{
  "n_layer": 10,
  "d_model": 256,
  "n_head": 4,
  "n_kv_head": 4,
  "head_dim": 64,
  "d_mlp": 1024,
  "vocab_size": 8192,
  "activation": "squared_relu",
  "norm": "rmsnorm",
  "norm_place": "pre",
  "norm_eps": 1e-06,
  "positions": "rope",
  "rope_base": 184000.0,
  "rope_fraction": 1.0,
  "qk_norm": true,
  "attn_scale": 0.157,
  "bias": "none",
  "tie_embeddings": false,
  "parallel_block": false,
  "extras": ["local attention windows", "gated attention", "capped logits"],
  "init": "trunc",
  "init_std_qkv": 0.0806,
  "init_std_o": 0.0,
  "init_std_up": 0.0806,
  "init_std_down": 0.0,
  "optimizer": "adam_atan2",
  "lr": 0.00178,
  "beta1": 0.9,
  "beta2": 0.99,
  "weight_decay": 0.12,
  "lr_head": 0.00588,
  "warmup_steps": 351,
  "schedule": "wsd",
  "decay_fraction": 0.835,
  "decay_shape": "linear",
  "final_lr_fraction": 0.02,
  "batch_tokens": [32768, 65536],
  "seq_len": 2048,
  "doc_mask": true,
  "train_tokens": 345000000,
  "steps": 7544,
  "dataset": "wikipedia_en"
}
Each number is 128 + 24 x the weight over its row's rms, rounded and kept within 0 to 255. Layers, rows and columns count from 0. Numbers have three digits each. The size before them is the row's rms in percent of the matrix's.

# layer 2 MLP down, 256x1024, rms 0.0899, rows 164-255, columns 768-895
104:089132108127173154131163137139079120134150142157135119100116135102125110128085171138127108151104164140102133117208075150133121108152106119097158128130173150115136170131098110171140137100118094111167106108058141171122135117142137098118130135111124092148101171094122143095108127174118115162137133089140096211174123132185103107137105135136102128137127118135125093097154111117106125117127
102:122141156113100084121133120077138120107133154112110155130112109120160130131141148168143156121149125134145108087128103188140097146122119113125105124109133097191135120115117127125174120152131120162124135103125088141125111125089110093153105109100114087112137146128117081154132129103119155154142112136133134138088112144088130099135136131164141089127108122092118143116108180150105085106130
101:112109128153126123118128129150133118160102112111169122094132158174113119133092122118147131186130106114109120131103172133152131116093148121127084106130151089126161091133060127103146167168158092131157116153125112128096083135127102131161151146126177176153149107136131108198107161132124138181140134153175127102214160142148123106165138083128167145117161128086141160130117159127078136115109
103:147147164117124107117074144120127159137115137067143148092145094150131133127111134175122149125176185142135087102113083131152118068103150124100111101133163128143111108076186113123109069092133169175134152137142101121151131144124150113089118111114097113136127110114130102129127121105138158120131121078141125095144134140107125116066136103140130110152132138138170147097187085137129114112138
096:152099104122068117126118128135141135125084136083130141135153100119138151126124148129131139105119142122138109112117153114092113096129113136146144119130114104138080128122134117122108154101147127130107128113181112165129142113140133138141151111113137114169130157152142157103131109162117160125141146115126090137120153122143143124116145171119145082142123108142138121161110160105157112101135
099:104103114116122113122120124140125104112167155108145153079149150140138137136128166116123120121140165137094108172117149109094113130154103131127117165135081133119130102156134135174070130111118113114093109127085120140133132147134122107136137121110106132088137128134127127149137121194158068094099135115147110067158130150180117136190121129128133123121117142077114165134143120109134132165120
103:178099138090095164120127134145132136123117126112121120112149116144121124124158165151107188141127135138126099144141146093170110166102141128123150123115127118104112133100141135189107118152122105029090156186132121099085105164099128176135111157092108094178094081099131106113127110109186165086129100142134131137109062173093125123084134160166106118123171132122108113126107110085102114078104
099:092146089135176148141115128130140131100121132113166088136093122133134101129152150107087099123106099130103112121167120136086145085127132117133147160128116095091155143101151111124132153121125145069128165106131130102118167184122097120153097123163141095113094163132136133073130159145123153111142138136141162191109130119143124149106102176130099087129104120115188166137102106100122144109087
105:149160154147124141124127132132143141129110131115125144147102103122159075137161122099165129185106126133151058104109135147131105143113099113142109105087130117109114171124126131115083122149124122114159148126158151138121140136124083181142154103106199139151134159140120137142155183120144147151144180114130124159104192146103125208148094114155114184126178108129122127146143111104116116141140
106:164153145103168126139155121095125120111080077163137139087117118134103120131124112112126178114120070136102154086127125147143131118127140112142137108108121127128116124123103118143107153126159128114115193159123098116112115155137124102102109102109136119104159129140121121134097127174135137151087110112113103150117144132130155123117129128111150106109124150146091093120134116123107185114102
100:115128141091101147113134127160138105150145140138169170116164140112111144122133144113133146168119128125149161150194127107112075157128106119128116154092123107107146136130133137126140109156159090105126145082135143115126140127133129169144132158150165117169143123106111109150144137134128121121194114139183132117128131078095136169071068120096114115115091100159120123161110119104160114141155
098:157143137158105142124113113113103107155115142125161137119159110120114131131169160165126125102135106106153138119119130178145144124155150137111128088095122098106111113111107135083083145148098124095101170082116137101128107151112106142157095087127119145154117094167110143102144129128147091151112086124156156137103136127122117105115134155163109103143168089144132179113117109090135083123098
096:169152128135096090117150120133116097104099167085099078142119122137168119131125160100165153095154125159139140109134144117126165124108102132145179138145170122182115140124131128132095140137115115128124147109117101191120145167147122109123132127152155132137155135168137128115128138157167127152101151114172148112145093111149146132177135132120141117109177086128176114120115109094117131103114
102:146150129112143110129153135130137130162106122093159104133149115124113157128154113147163158098131111129173130161133120097133140115093135127122097100137130143125134147106095135139095154128121131151095109155102137110151122149152099160094126148118135147118146133146146142102117154104115121136118128042122133086178132140135139145059100130139114158127139074168129113121150071101114128154149
098:126122159186110134133045136148127108171142077101138216113104133102155132122145099119125138151134130133117128113126100160116132109188102137130147146115148092087145182140154134103145127134115136125137166131161123126103166127130098119138098128171112148145122089118134109114163139153130111105118106131161149130111140182140091135144083121139135112093129141139035132162115129184100138083125
098:119130180124090112129141132138147152126136125147073154078094088083160109134131134076076100124148135136164120141120170132141130105075162124125119135052091154150122122143148126150146120154061136100140163143163119135131096130155143103117085134117091125099084104133132121152113148138143149148131165117076145156122113124139130097104142151115113157128136120149125116114132091068167130152156
102:166171107158107139128117130138119113112132156185085101157134104119116108133115129101110123163169148121110082112130172108074131124121131126111122148110113150118130093149164127136098115128115108156075184125120115106171132132127050141122122121109133176106097134159153151144166126152096169104150124139095126098162119110076125162121130115114079121154073139085128152157123150097169136157136
099:143129128084102141137140152142146185119106147105166115137141129152124089129124121114091190118114118131149173123165183147146154141136111134129116085155144129115116113089108130088099182103118121141127147152128143129097105147140173192136126137131111154102132138131133152105108134101149122169128131171147137133127148147137175142071150136090114108110119123080106156092137164121103155137101
101:151113122181121123127101111127178110136115111139120080124092103119115091121142137127113116109144103127118129149129116111151123060114129129129075110142084160136148156152097127120124181100112143153132139092113154142156111158086188089133100163150093116120156080122133113119111117122082096148125183108149116131110134160126075119116137151149129167073126104137099113135138124108152165106146
099:144097109090110117115152123122118128136158140165100115112148150145104131127156141086126103179102153118118140152177166145151168065133093105106105126147138103137165139104113148107165119151121121150093117117120101120128163123127146137132145174097110161112144131084115128125102102140103174178136122094089128148140120142147130132093127106112148119135103171145142100146125099153124154087121
101:153088148136111153150126127157136131132094111136146095096105147087118134137126071130125100130139163158125112096112083151132090114131113132131117125109108134062095119118131131204179114120113102132088153134102151168126178144144130118166138147157090152119161088160131112149127118108141126133114110097124098152109149135134148067143147112132135128115151094130098135155141140133120110146101
097:112162146103124129127189130132151161160139135143087156098099162120124140134115183107145068123105127142139106132157122123131135106143164122135163098087139144101164083120137122093095191155114103159147106133170143141172060168129088170157109187127140143186125147088128114135117104121153069126079148119121159133077113100139121105111124076129126126143121150166133127076126120075143113135142
103:160138135131169133123095142107131159110131151128147163139107188072123176130113131156100150140127114122101137096131147106101128123170115131129126176131100086161108162109143123142127118158146139147112129130121099123166137172111137147106073148153171131101132123080130098135122156100157130093149130120137144139156125134127121153138099115155137196153113138112121141180148094101127126130146
099:071124153114099145131138135084111174132156122149131096167124140193090119123125108108113141117144158141131141117135147203118209115131141107131109092149137180204179107136140141105106120178146136136142109145122099116120132134128113094138144089150111096187135099115126090146129105092129108172137130162141139092155184157123159136151143126170103135129123127155126098113096156136123131171135
103:141107136153110122154121128098166098114124120151118104163159071110161121133128120150094100182144104148137112119131136125113153120110129136116120135131144140106129139119125131102137135165135151148140106166119129120079145073098162113147133123121102133123089135128139121127123152202133089115132155192087142093115101088119168135185139143114137081112079136098117100109096162140087137123148
098:147136134139123103135115128139141126099171145116136161124132113152158106115149185094117146090097120075147131125135114116134076123157128138119137105116152120131115172137091114140145164137118104117101120132170134135118165158127132110113076162159149116110123131108114101126125116123123171136145093155087097097127102135124127134134077156127133082121162134062161139126124156138127167124148
098:076161158144123172136156130126106145145118153146184103129134090130177100129114095122122171166158087147139120115138084151119107095105104125111142087112088135093082115117154135136096095092087097125147135139136102147118127146102143121153114137117151110121115117145134091153101101106115105136138088172116147143122115078141111105152117114119151101083124085136108141134124122152144145102110
101:109141115111155198118141123127091113100100127152145151144092133137167143120117119172128091130113126122125155070111124103123131125178065133105119114112155119146128137119174145157098104119073156136118104119145117115141148115180122087126142065130208104122147114142139082154121126101139098148105134156141151148122126162111095129135161125095099143134113101095135160116150135089128144148140
099:075138093150118103136179128145148140103141124111132087166129105082137127124096138102115100185100102118143151084122127142140113098124097129130078077142141127144159105141133119136130162080123137105166118127084131212158142131170140118164081143110145144163107131160142129121110130105085151113130090128137093168101146125110100142121114127142098143129147093110098129122076101121109114140136
100:141128173094120091126150129137137099174143132142165141105148106078135106134160147137142143121098145101127134115153175164120134109101141142102114120137129150137173092124124136131123134090099104145129115163152149147111127141120120105127106140099174167113184088154133098158131097122144136126128112116157148126116136148133104144077135106112135077123119106139111165100134142134098156103108
099:114100099137100111131106116132143137070113105123148086134081115124126196124118133082131137149101115143140105120151124139125134109153114127125146126117122126139138108119070132097144156142143130126129123149113132156110112120135153110151118143125146131148130124145144159110131153047136124142150123157111104160083151180170114118124129127164107095125123138150133106156186089117145128113162
102:138113113140152164121126124127131124159129139107152142110137138129161173131149112198148136149120152135155117131116090128101108193154138131145133126133148177135113163105140129094176124147099101145175091169151101103140136138098117123124134151182116079138097107111149112108124149125127165100130119121098170153130128133125102166146098089129120131113113123128172101141135191096123120091117
098:101123138101116098131144122125151134116072161129075137095091151123107122128138152126094105109119130145184094140162090141112156125094116127133080108117110131109148158087121126137101132094128114077145153138086122151124120120120158121148119124145133135122117089135115159102117126161137176174092139109130144141119102134102154110101142156134153153124168122132132116136100106046147126143101
105:144071148150120133134106122130123142100125140100144110146126092135156112126143130127095147127099121107154139106109143142132146152088105121113141145179152137165117127100133137096097112109090119123134116147155144151130084108135102124127108153113119116154090114152149105094127115094133137126095099122122119139121112106146129104108087109110122100111144086107121127092087131123108109161144
102:149154103077159197118123130133133153142157112147110182124153120159148123136138152140146113128105113123123144091140125154106160162131118141118119123159076133106152136118134124133117141166143129163093146107157101099145107131147076087159099104160092146087108130109114177129084126089136120110117123111114130100126094111118127144085150165134153123133137127106151131142158150089156100157123
097:132079120135116136117159125145152136105142120140134133135117089119119128117155105124139170122117135096106128109137120136168123148132098124149105098125133131123135126145105117168120115151160142166135167082101132130132113139118095098120162126105116100140075127112109090109151157154122100150096149137143113203153104071148176065109070156150126107118130062094146139084124151155150132160130
103:156110134094142155128111119108094108149126164106122130143132079114176136139143123148100110090109153111162140145132108147115144180111090134136175112096122135150121133079119151136097146098158064151151147144148140134117157124146113098124111115124101108100106091110132145096130141148125094096172116154137165135112116169167167116108096153169214142153159105152157101086095121094156173146129
102:181105108146150139114137131115096165118145099158114169129210149134156123132129132115097079129121123146118103170106125190106122122112203120130126116144174131167140101185155111112105132163131092135107174134120150118131114117118146141105160123158123130096140128103138148122114099119140109104127156127138117131126124147095089116138136124146157124149175164074086158098164172166102088152150
099:140135105124136155120093129142110127112122130099175128150155156086114088124139106131124124083150167110123113103131163136121142103131124126116130125124129181117104119134151115093131157131137180137122139147150121103089159109137089087142113092162150122137097154102105156139168129099198115153128161144117124128113143139125137114149139151123134150100151098134109094122077145153156182126095
101:072142120141123135117136130152125153127123150104137136152138116138133162130107164159105134127110146144108136080109104152113140127117154108127123094116121151118158127119154142124094153146130170159125085119169091157133128126113096124153187154125113153126126142089119154112148162146132141115124135126162139148148184182136138148141148165163119124108130154142104127135159136099149127157176
100:152127134129158157131116122109132147114143102138136114111120065102133152130085128124118104125138125133112085155125121132130164139111118114128142089109131147088121139121133128128141154092189146140128091173108101123145117158130123118162113150065151136112110132111119105137111138121101167116135117125114115098103137090115164113153171148089139165107092114135107122112147145108110111140103
099:153129178084086114136164130128144101138139115136127147137173122154140119129134143121127122148036162123160131154129141105159136134151115131151129134124109169123136083084137110146132156112148080164158127183075123153086115112144121138177115125133102096148123132143141131106075127154123114115139093090124148112126092083168100121089133162067137141166189092116137176143145144098149118100116
096:125094131137106129128166122160116172103129128135155093109108103127155130137125139164101145128122141106134111140142119119111106110136118135145128144127132116087136134113135114109141155120113116096136146122143108144095091153113104141169142116111139096098119094139124148075131139096099091115081119122124077167066172132150116122103140155097113119132105125133145092170109112148101114114123
096:122147129114134142132151122157120173107148156112134131140133163108105146132103173118114082131103109129088126127151115144142081114141142128127105148147114122150141123138133149129113089178107160086167123135129145099151111121150148130177155154141094133115101140121117164122144139156133127072093112178152182128135115111105129143174172120161144086118130138123104152140116138148102085171097
096:137129136104130074131092119134108125126116145108141097123166090148133127129110112131125115165128087125143144118130145068124106117116153137122082112139117150109118134137195134110119081095108091146143123146102113156154123138101162173110104134115105148146083093138115157135129132104121139150105120098187165109160152111132119118125116118167137087122134126157104157107115134146134146120113
100:134124125151148114120144113120124124130112114099104125179153155122122120130071145185161092133113118136108084166116160073088096137141108136117131102089128140111097149149155134142124132177101129136166162149124139129100134134078206120114078104110115136119148139114149129107129130105115162107121112148110116184137107149117132131127160123135145133156110128106114111146129133112093133137131
098:110158144109110100117131134131141135139106126104152075133115108144131122124153071201131131129135183153135135100148104140103136103126121154131091067068136126128137072139089123148100156122094115127070130105130159137117113115156134133138080135094111163142161152128130125122095161130147118079110100102142138082157154142118146099126103136142129125131119128107138106131130143143132128127167
100:116140124141132111136130137154165125157128128138131099151154125115157146145172099111166178169171143128143125150103138140141139139145149147137143176167132170122133144179144125160103165121138169123124141113148180170126145119190150075049138158155136114161130129089132133150152095111113148146142138139136148110142142154158127162101155147124154136112139106153118173171139131128143147148109
101:134102157135110094134103131136140115150173115101169107151106168117125126137152116127110156113113137102144108116124135109135150158102127129137153095148177086094104135101147132079078148121124110156116146114192121091126174118112122137140086106094103156164177066131133101107117127105105191120147131172123139136133143113111102119130127147125153173124179133120169113071104154140174141123128
099:118110151122094140138136126123166143130134081113144124111172169118143106131119117163076143143136115161150125129123113121122139140068132133117148156145152154139126105149112116115160099156112139116124118176116121087126113120192133159115135169182141097157166125071135131090132127149134116106148134121137128095113176127087137127116147166101150130133170070135169136117135147124117120141110
096:110165154121109124135116133126154166114099168117094161138123124103128182137167146141092111113111175130127106127093099139110098154153114136107099084150092147152115108106140146122135110153115106124116101122180122169123097162091168152132128139129142139069124143082124103109143093138139111074139097126135143132133129099149133167128107156159123049110132125133107173147120125168128114132134
096:144129124120111109137127112138122130149150146134163127161141137155124118117146114101109160115162147123094105159144106141117140116121121118112079129145115127108101110155149105122142089090108149116141140139153133130148087190141143122094121110181140112171148117150126167144139131155120121142090162091152158145123135133098131122133120118106132113112147140172066077109143128073120110119114
101:133135104087161141125159132126123149143100128159127136097095123151095148136103124125115163131119143141132182128147127154117081114161141126104153138150117127138081154113170130128096098111118135159160151112118155098122145102112116161135128130143142119125154113114126116107151093162124151089193142113132133142116133157150162104105088108145141141169087147154130086100121069092125129123142
095:140133114115087120160137130147143136121122104128095113158127128127159137117133136175137114144163174148111132122118101112160137114139110116132129118140124152127112157093116118114121107116120115133122106119124143136176117123149148139089103127082123156098112134132132132143124123143140113141118106124105139129133143138132152098086120134117078146129170118151155128164101129110128139124082
099:132105155129079119119148131132118192134094095139125143101098091144119075133156160173168108138136110139131152111122118141127133173161153123131159140185150137115163137099159103115139100144102144113135141152102120078106096079136129133135180096126127069149165171132131147105153125090160159119137161149111177132135123120142091146104143141196116150135113137147117117142099087121093108090098
100:161139168151133119149128135104168120094134182126140118143128090127098110128142107147121158167092138199106123139119114108140107131114114139127143134093157144076117128150123141152153123117128075121129106161104184113159136113149135150109083103105174090141128111153132138157156159145120116141141146122161125098160130157084151176131145134144130122135113112122134091136167134116083131121144
099:148113124122134151131109133135103168106082137129120181139141117101083160124092084151095174125137152148078134134106166137128081128088156142140166095130103120131108111101093125155115134159136072133138160130110120143200161135115159142176122114104130148141137152137133157127117150083116123088084138168117128102134103107103115120138101105153142160133127125102117122143103098101105141096141
102:121178144133134129138126132146100159161149139181162166144112129108133186129124135081122114139136150115101059124150119165127099109187111108122135129114071120110097101117106134154148133175085147086105119111134137120163153108142104139162122119128137109189149170178124129142117137139097134119155110129141143149162151108153185125114153129134105142089155129130121161151162135129114180165137
102:112114119122107155140125142120115111129116158117120152160139128146089071112097083143122115126132140116126116131114116154140146107142153134139111111106153095131127136117129128094120137074131145112141115160117130112176135087099126106110095145138170092116120137096127135099141132132119143129143170132115157102127134113153094147138094122134132121150116072107123118147132124140102116130126
099:086124151142175167141148117130108152115150099128136138121164161139109169119110073127168148113083170140186126114156140148100112189116130124131146125154127109139096148126151140131159131119145158191134142140090110072120124085101129072116145122124137123090108132143129166133090147140127111127071169118161084157119077169109111096123106112162133145103135155081132132132134142114098128125155
095:142164137085095130124111128115164092103136137129133106188142143142116116119100117128088088106189111174134127109138141119158111135133062114151125114097134117166168130147137135125152143081101124123139116136104075119123164146123147140110124122083100118128177129127120101087095114142068123128115091151146125137089106150120152116135131123118149136118092105060115177138107150137083115102138
105:145129121120084178125116120126158132104128157138143150151142107121151119140139111133146121155117110122126172158107145158143066138155147137156124135140162115098111141167116132128106158146152109144137135151132171150171182097120097118106131113171152155155102116148132107158127127110144104106135083126159125096127096117132182129149150122097131170129137104157080106140097148121119121111108
105:164110070072127099129111130098114131108109135121146137155123088163145121115124122130142120136119152117144106137117139141122085139145107133150138101136165122126117091158143136106098114097115100128107125113122136155091087105128133144161179091177113101100143143080133061080114132120138151137114104143102126129175147138153156111123097130125123113127137106064190145111117149149161118143137
101:124087129133107132131096109128136126136142103109115168138154095128130141126136134133093099135098140110098090127130144122099106073137107146117173061097154119088142147143134138093089077085129160153147101058139131127136153124133115121151118119121111109173109138095131144127113147149121110103105150141183099144113115157136052148144152130120130187124161161129126157124141149106130100108152
095:126135075135159127122124130166138120133128102143163102185107163131115119136114138159143089129128154098113121139131121134092156169157126128133123132090102143143121124143141117077137128096147125117105112123128110116128112148100102119114136112115144110112111144147115129149139094126124103148154074123141179098123128107133125155170142089134125110102106111134106115082122109111087102134091
098:123179148135117113115115125130136067154146119111152126124122157135183147130119134179117062099135145112114159152157105082118143125130101112139162078108121135174145143147156141106119140100134144097102162112144102181145127162116107127157139120129099151143153115094121167136118128144150123109126060145116100128125175101134139112133115129069193126120162098141112088157104121140122138132091
097:151145121122138148130138121079148086121156172126104123126126109105142148129124120132134111113081105141116113129091146153121116122106150130127163157106148107129103123126146128159145120105135066133101138165106159167104125140167150110130123114112187130141104075107146110139151118079087109146157090112164122144134096124130111118170131132150126089135152089130111116140122115127162104092091
096:119128091117121142126144121114110147135117115107115134143091083149124156113109112096106135161119099093128103125114097095125149141143127122105106172066111089151121166078143142134116155133143158129132123117099134102071084105110096143115158109192137129103107121133134084099159108137107142116111101107181106127109120114126161140119107141092072168113189103098142140165123164123159129158173
102:145138151165108146131110128116124144126140143073121125136166129143113114137125166152145145086101140150133177119134150084125116166130133145148119118143095110132144134133141107104113107117137131124151104154124159140141124140147127124135157152111152109139174145085121129142162163119142110116107129119144115070119138135124141128127128129116162129101129072126168124092100132112134111130154
103:142133130138119135124135131107145124148118137162160092086112150109110087133118105122166162133184141169101184113121111125115099150144087127109142138096148177133163158120120126155168183173131149136109137146145180157093109145129123144112142164137148106190108135141138152153133156145157142150152131085133169117120133112130149177114142165140111155126138118129173129138133164117118131134150
098:117166110120158084135120133103194047129138157142072145099189114109099107127132127136103086144125105142142175137180139153126128122140165132131127108126172109163169137157101123154143116102069105148140138122121148145100107184181148092127119133101161114116170122094112121114109108156111169150144148119130110124116099128115116131121113115107126145116109087116145132137137108111126156151176
103:099117123170159162115115132140110138056119170121105111104172168165113097120172163122159154128123144113120087114120169112098120102120118136117105118143122099104144106084120126154123161096101132135089117131160125114138125159137081140151156124105117139119144197135128139143108117121091141132156108115139154121155118078149106119154134169098100105169146117134142127118162136135124155154144
097:118162111075117127121125128145153096187149085140126114153115130165105135132098125127147165147130104152169114120139152130137152160169095105111146129163111165140160146142132136143092132139112143111121119071091115087138134105136180114122134152122139119163168135139140142107156113135142087130124159142109161118133128116148139122153121141142104149133134170098115079087152147094149135129133
100:143167133131154100128148139113083143176167072149129143157120130152087175125097135134104117151153149117139142176108174157157162127114123129153110131130113117128124138133105139118110111111185137141130130099184118104177145088187087113157110141085134145117140122181133115130139119136118120112127137114133179094109134148138179128134151112144146156136115121136152151110165129096155095188123
098:143137139105146117122137136140112121117089148102111179142095067119151148133053134133110120094144082147166116077119144115135137125140117125144089130128140142100109128136125130144109104144112155126124127146154117103094136175149123125146102075144128122122156090151144094146145130133111121102146134117132161155147177143110100095125120100109152159126150150082115107108091095075132144113170
103:117128146119156164112135131114084143137130126129124194106143086107127092117114096142181132137113137135090133107112087146107174123129144116100066149095091106123131106117124127113112116138120105142130139135135102123096087109174133150143107104113111112080127142129123120090130131173113088130136142125083173143129155110159125109101069144154111136072180174125107129118116143130172120155152
100:105152081107148109125129141137136109131096115131128094106123204161111151136115115070183138114106139131116114131120147113147157100111136119123132116127142130125109123120112127138185118150138122098134085165117136188112111170166121171090124174105137127131162117107133134140149130134099134109115154110099104133112121144121106097154154122103052140111139128153143123135113147125116113107174
100:067131128088115137133063116142132174119152160172142125173116092097118158130101155130110095149113116146144121136126123168106120103114146135115129073166163134110142106117206121117139099122146130145134121112116084115125164094113139121141111171083137132120148144137095160085078168139082145091119104121151142132134117107091142165109110112108121127112126165106105077102099146098116107152079
103:115131147134117117127104111119113117075118082121146083134158145115137123115135133109073128110157141121162124132147114121145137137107183129119175122085149089157162082113146130112101127099124134157152151152142144149095148147130158146107148133108147057119151096125117138147119161088137112116123121112162091116116159134080124149092136115179120073122138127122094115100130134105133122126164
098:120125140152143130126110126094126104131119121129182098137106117118163130132165095096107177104080121114118110134111177078125106168149077126126147151124137151145086072107149116146151126142139142110157130176114159082122117145132123151064172122127105163115096095132131142103121089140115120148180097112117137130148120111140146128115102139121141132109114077152122106172136120151116104109141
100:122136131121093171136148130124149131137164116147182101110108173134119128124133180180093173149136125177120112144093102115144107141075096129121109136144107103133144125119097132085087126133111109151152110165137143120069144114154076096150111151110130140142137155117114122110095132128101118164122130122145172122089126140091140126121138160132139103142104106114139139160156149136103140107151
100:163169136169149128138171128105123148090114121149178149093135100109117146135146110145131161117115126126150068124119104191103161146105104139117170116122121167111157125140127127118120134112102109146148140095142135132136099108181125106143122125112149124149187117077129130140091160149145129153120152097120117146135114145105129144127098174160151089146166089106103125116167088154127111157126
099:153148172096130066132171130103115138135122104117148118099152155133093122120121113104137172116124103096123121092159127134129172163159150109124135129128189114128127108126133132131074053164113180120116162140131067152133134118142136098180105107110126136147152071121120123153145151140132120093176115207103144159121134112152141086173127145161139104110126174114131108104094136130110158123106
101:091144141104149145120153109141115099135139163143125149106127123155098125122141077151131125109078113108143124143085143125112103113111089140169118140112089128082151163123105109134127100146119103112097123143160093124105175066128140061126088091107107140128113110105124120135162123092148138131121168097123096182135100148100071168106111111144083161125122091129120128154151141118138099102123
104:162147123152136151121141127130105108117179071173099139115125170171133156127101152154143130172109155135119099107121124116120143094155104119113170139114120158135167120155146118163108131147127089092124084128131110123137154128136121158111122138153126124119116158128135109139152138139123138137175101109094141151096092111128139138152148128154146132140110120166150108083170137150121151137102
096:154124116121156124132138132125136119154155117168116099076143123103090103120162115135113142159154097081146152084131106142143154117100158118131126153147141103122091144140158107071157130116153142143135145136162126145177162141098113131111089151164112148128113208106130098120109159159148136136110134138111151134119091117132110155109120153146160092143137097112137113131125091101128132138114
098:107156114108159098136111124111112146105136095116128159148122168125119124114107104142097106146148131113181160135159088119153120157104162113148168122125152129123118155192119117108151100128151146151148162157188158083129152133090096106106120128159087090094150115111135132121085106143153119168107103116150152162112085075109055137094120094082142126091125122101120137128102091107109105107157
100:104149147137122148136149127126106122151113161079159139139138124152136137137120098150098187110146126180154120178143147151154142158097139132139100118140154094125114129128106119128127142144144116153166125125118128076157096131081133152136148151146123168120153160144121135168076141064152093116135133095167131120120123095085179124133135113121177134177189123138146140100116169143114135150112
097:122125121135080115113117131120149080169152141136099140109174091112170087118113174156133120108113111132133172142108168077101156121096145131108107144118153127143111132109167160140149167165107119160156146143152146148102152144120133118102116118087135122145140141103136143156140152139122069137136158094156157127079102103140123147142112165122117115122131123144147191136119134078147133131096
098:151174127090131131135171121161105132164112111117084113136164101148097161131134107108183136115141122122136164162125117127152142131129112130142116159113119100108156135112118141127133142105173170149143164064152153123132120126153158130155126129113149150137123122144150145133135095128098141119128129135099085144133155151131133141171098110085125125137152129127121138089085087138096161150153
103:136121123125136135123134141081124187169154120145098141085136149109165107138136168158152145117148090135111131149109123098089127136156108133127126130125114165151141087103146132116143131124102148130119103088113114172126083125132151131110143130135121158127145149092128134126104134098149078137150086120144206119165154151137122146121135106145113112150114113159115121123145101135098132126125
100:113157139158099143138138117140100135127113094163120172169109168192081186134199180118154149131131112102142132121125144159156126137099107132135115123153150150108134140093106123154160161127097152138145094137097131126151116127111091097130160107097113126115113132134130107092137115123134130111167205135114122115131121129043104115147091160114138098148142141097137132145134099160106103096136